Weights of a small transformer language model.
Architecture: RMSNorm before each block, no biases in attention or MLP, untied embeddings.
Training: 133M tokens, 2310 steps.
Each number is 128 + 24 x the weight over its row's rms, rounded and kept within 0 to 255. Layers, rows and columns count from 0. Numbers have three digits each. The size before them is the row's rms in percent of the matrix's.

# layer 4 attention value, 192x192, rms 0.0603, rows 156-184, columns 144-191
107:155129154157100090124112106117140141135174117129149142117176095156091130128169131122195070097120120149106110135143171162157127140100141112132153
100:162170148133137129116108146145081112141146131112150102114097126120073166143147094167162079114143167151116176121150128139158135117127126112115134
103:161167126148096082156113121093154072116145114122105119103121130158124119137159109135151124105065132120110145159170150149114158140103131143133145
104:137089101083148133155086140081114141045138136084146166151121130102170117132189135142101151119072083111122132103125114106110126116113095120119126
109:145130125165128116149109102103122108113106113109121161162101133099114094148139097109130167145133135135139085141108119154136141148149112129123136
104:131130115113136105028116177141125122153165121115124126156090129139125186118109135098129118105117141117112103124151127147134170104151114112077132
106:099108145143085110170122142196133132143129171126135157147134123088128103134102145109171115115133141127114117154124152132107184119137104177154092
104:106096145095140139140147105135091145133111166141095141138151145131153101129149144057117111121137112097128089097141135130141120122133112113101125
101:126137100132120089121086149059143125130169126102121120096121126100105155138096169100156133129131146137088099185116117115102115147111147124156123
110:120145154167123116126112166094128122094129127148158126160142120155114130133093112126131114113143133140133143146165133132102136112144138141125092
107:124100108128136118105092110125109093180147131141105067143133137127160101120138107137142176122109128156108114147109115147092137116096100134136156
098:111170125137120141121141081136147157070123171103107135148161131154150136158083121149177185109142091169155070148124142118127128104119119156111113
113:156109105088129178109140141094153101117136118134088131167118165115106143113115159151180123153129138145131131165130123146092107093129106122105111
103:109146173094117107103104136146145090111133105170147103171127084164116081138106142125118147134131093143176122108135154109123154126138130095191174
102:144125163146118073153139100131127147136128112135113102146139156157106151127152146113132123123141116153176121104115153114149083124112103137166110
095:137106163132121140180120108134159174149138146156125137151163112124148139140152145131136129090190151127119129130117157062123169154161138126146111
095:095158115140122119127135150108077144124132097117151126186166130102131163127124163129153130129111113141138129164114110092150139139142100104100125
104:138087100112121167118098110141114141128096137175095081146121143134095149152178142091121122149128125102095127118111119121088154120112113128098133
098:148124154148074126136109118089112085131163120141109117159117127133093135169113131118128101111160138072153128142144124116154157118090096089153131
100:171109147103115117120127156137164169125128139118151165122136110163167134197109144145136139172163127121132145087143116131143123112140161150122130
099:130157101102109145161132146148127102156112104142179140101133129123058084173140090134137132135104177151111140118086128128135142120108112089123140
105:164127112113148099137133146155068118146126184167104136117095125124140124136117112159065133061129126142175131132157090123106097107133146137139150
100:142125152177158112133137128147091118101089132158115114100085160077119142130109165119136105162116125161116103107131104128118142105033159112107104
110:139138155166156109116130101155118149168145106142103113125134164145161093143140154152157108137121107139090132153079101159123136089118128122109097
101:103165118138173082092113144166105064139120113119170160129129140114146131132131118113144152102119116102121096115102093136087138112139134095146126
098:124125177125116156099101134103065113116064147110149092127138116096129104133173140150124093115117114150121105113128090154138111117181140165160132
096:106124109149106123162185108159085102121145145125157150122089103142138154148095168130118131097078136184146138085128161092122096142124107140105121
104:145135115119147148141114151105099072180165083118117088157106091127116149133141139109117135140098144132117137116110154143070114094143131134127103
106:147138085146186129143127092128166140117104178127060150170147079121065153109152107120123077135142133138105156100124119136146133118125130125131089
# layer 4 attention output (transposed), 192x192, rms 0.0778, rows 156-183, columns 144-191
116:087113131102139150124118105169114144143095113101099139139115160141157126129142158148087190161136151115137144123101119141140140127140151140098141
099:072127165111088146166107098154126125150105130131117154137159136097107089145161110150124157115114111091171144126125142155094107126172172137104139
106:106182173132165113092106152174201153133076155118120089113134104139140124143115153114099144145149134101167117139091134122136129117141137100159089
104:166159158144087122127164149104146165173099086126128143088153136106127148125085139124104143153154148156109099132110110173153089144140102166146114
105:128122161124148120137110117076121140137142127157124122106126123147135119125131148138117146144115121104137149116152120114096117110077144145103147
105:122130177132119126155108126112095137110118114161140120093139125130168094125098138159131146102104128108181130120110120123108138144106126125129167
105:167120139146170152125135142115121152105134119128116113133138165141124129102154093144101082110107127155106132131145104126180099140112130100102142
104:137149096140104125125145124111154128171155126146153163139142127118136124108087095122115109127133110162097106084101095121140132161122171124161139
101:093131167176152168117140138155162119125089093155130160143150138150159071118168106149111113118086126091170160137147126138157167135119131104149089
107:135111125149126149152106104120177153153127121134109190147104149181155167146166157149137131159131129112145176122129143122147112126118128161174189
106:111162105121154104151185133094143153139145137103129117120139129139108129135129126098124141124153121127151156138101096099156157115149115136135100
094:153089114131117136093136167106129128169158142120100129114108123148143134121155115104118056102143139116152135125122099135114120101157134128138151
112:106167169098149097173147110105128148123087136110139135100148115126126127150139113107140137115128100093116132147097113152151140132133140078117052
099:166111118150145157161144110100141136127122142104098142053124112092161166114127135107112131161092161140148126116139099088120107143113135152104101
106:119136108136138180114121145111141138119112118095149120151100127146143108156131130141130144141162088128090191158167097132137123172107117127077099
091:147138135079142101069135141176115124100108130101141117129124109134125112117138104123122109147110102152146134100124080127131163132149166144100172
097:165121161139127162139145163126139127126116093146115154098102136152128089164148125128114105128141155154135090143136086181116113177115148195107108
102:161117146121142120132139095097132099128127123107093132114117084123161136134070125172093173110162123159098137146119135144143077149150150131133119
099:086116088102174151144143131167093150108087116125132154138130094143172126102147128119122192150153150121088151134110155125101122123123178142162110
094:122136097147168140122081137121112111124149153143147088144130118109103141090149105119154145123084120139127149139116153106118098139115119117125097
094:124117146167120096139165115162125136105110134111110142135135179145138132118101158128119104159161099087102109128167125105099116144148156127086114
099:115090118087132153106108110082179125112115155100126162104136143151099114100103115091166154147115106117083130114109155125179151164122041148101123
097:136107112115074100122095108095131150146182113125102149167130121142147135128135120134095134084113114131095174168171108173145119188179096112142124
106:147165171115098110147112108126150115134102122112091142123124132079122134110114096111090103116139156149147143145152125102118151165149095124107142
111:123123130124087135130121101081145147123113125139094058119147120122164142133128132126112116132101150150101138132119178120163098129126137124115157
099:128133130112133116163138116143115144158176098152150132116126139146128151127119144142135187117137090109100112147115123095121124149104136120038139
090:095121100163169103085042136122170128140085137160117140149132162142117143160165121163114109099145132106103129097137131137105126148103171100145115
103:094114136122082114173156145138147171121109129105097126088113149178127094146104156167127097106132137112141101153134133129154193108126148117117148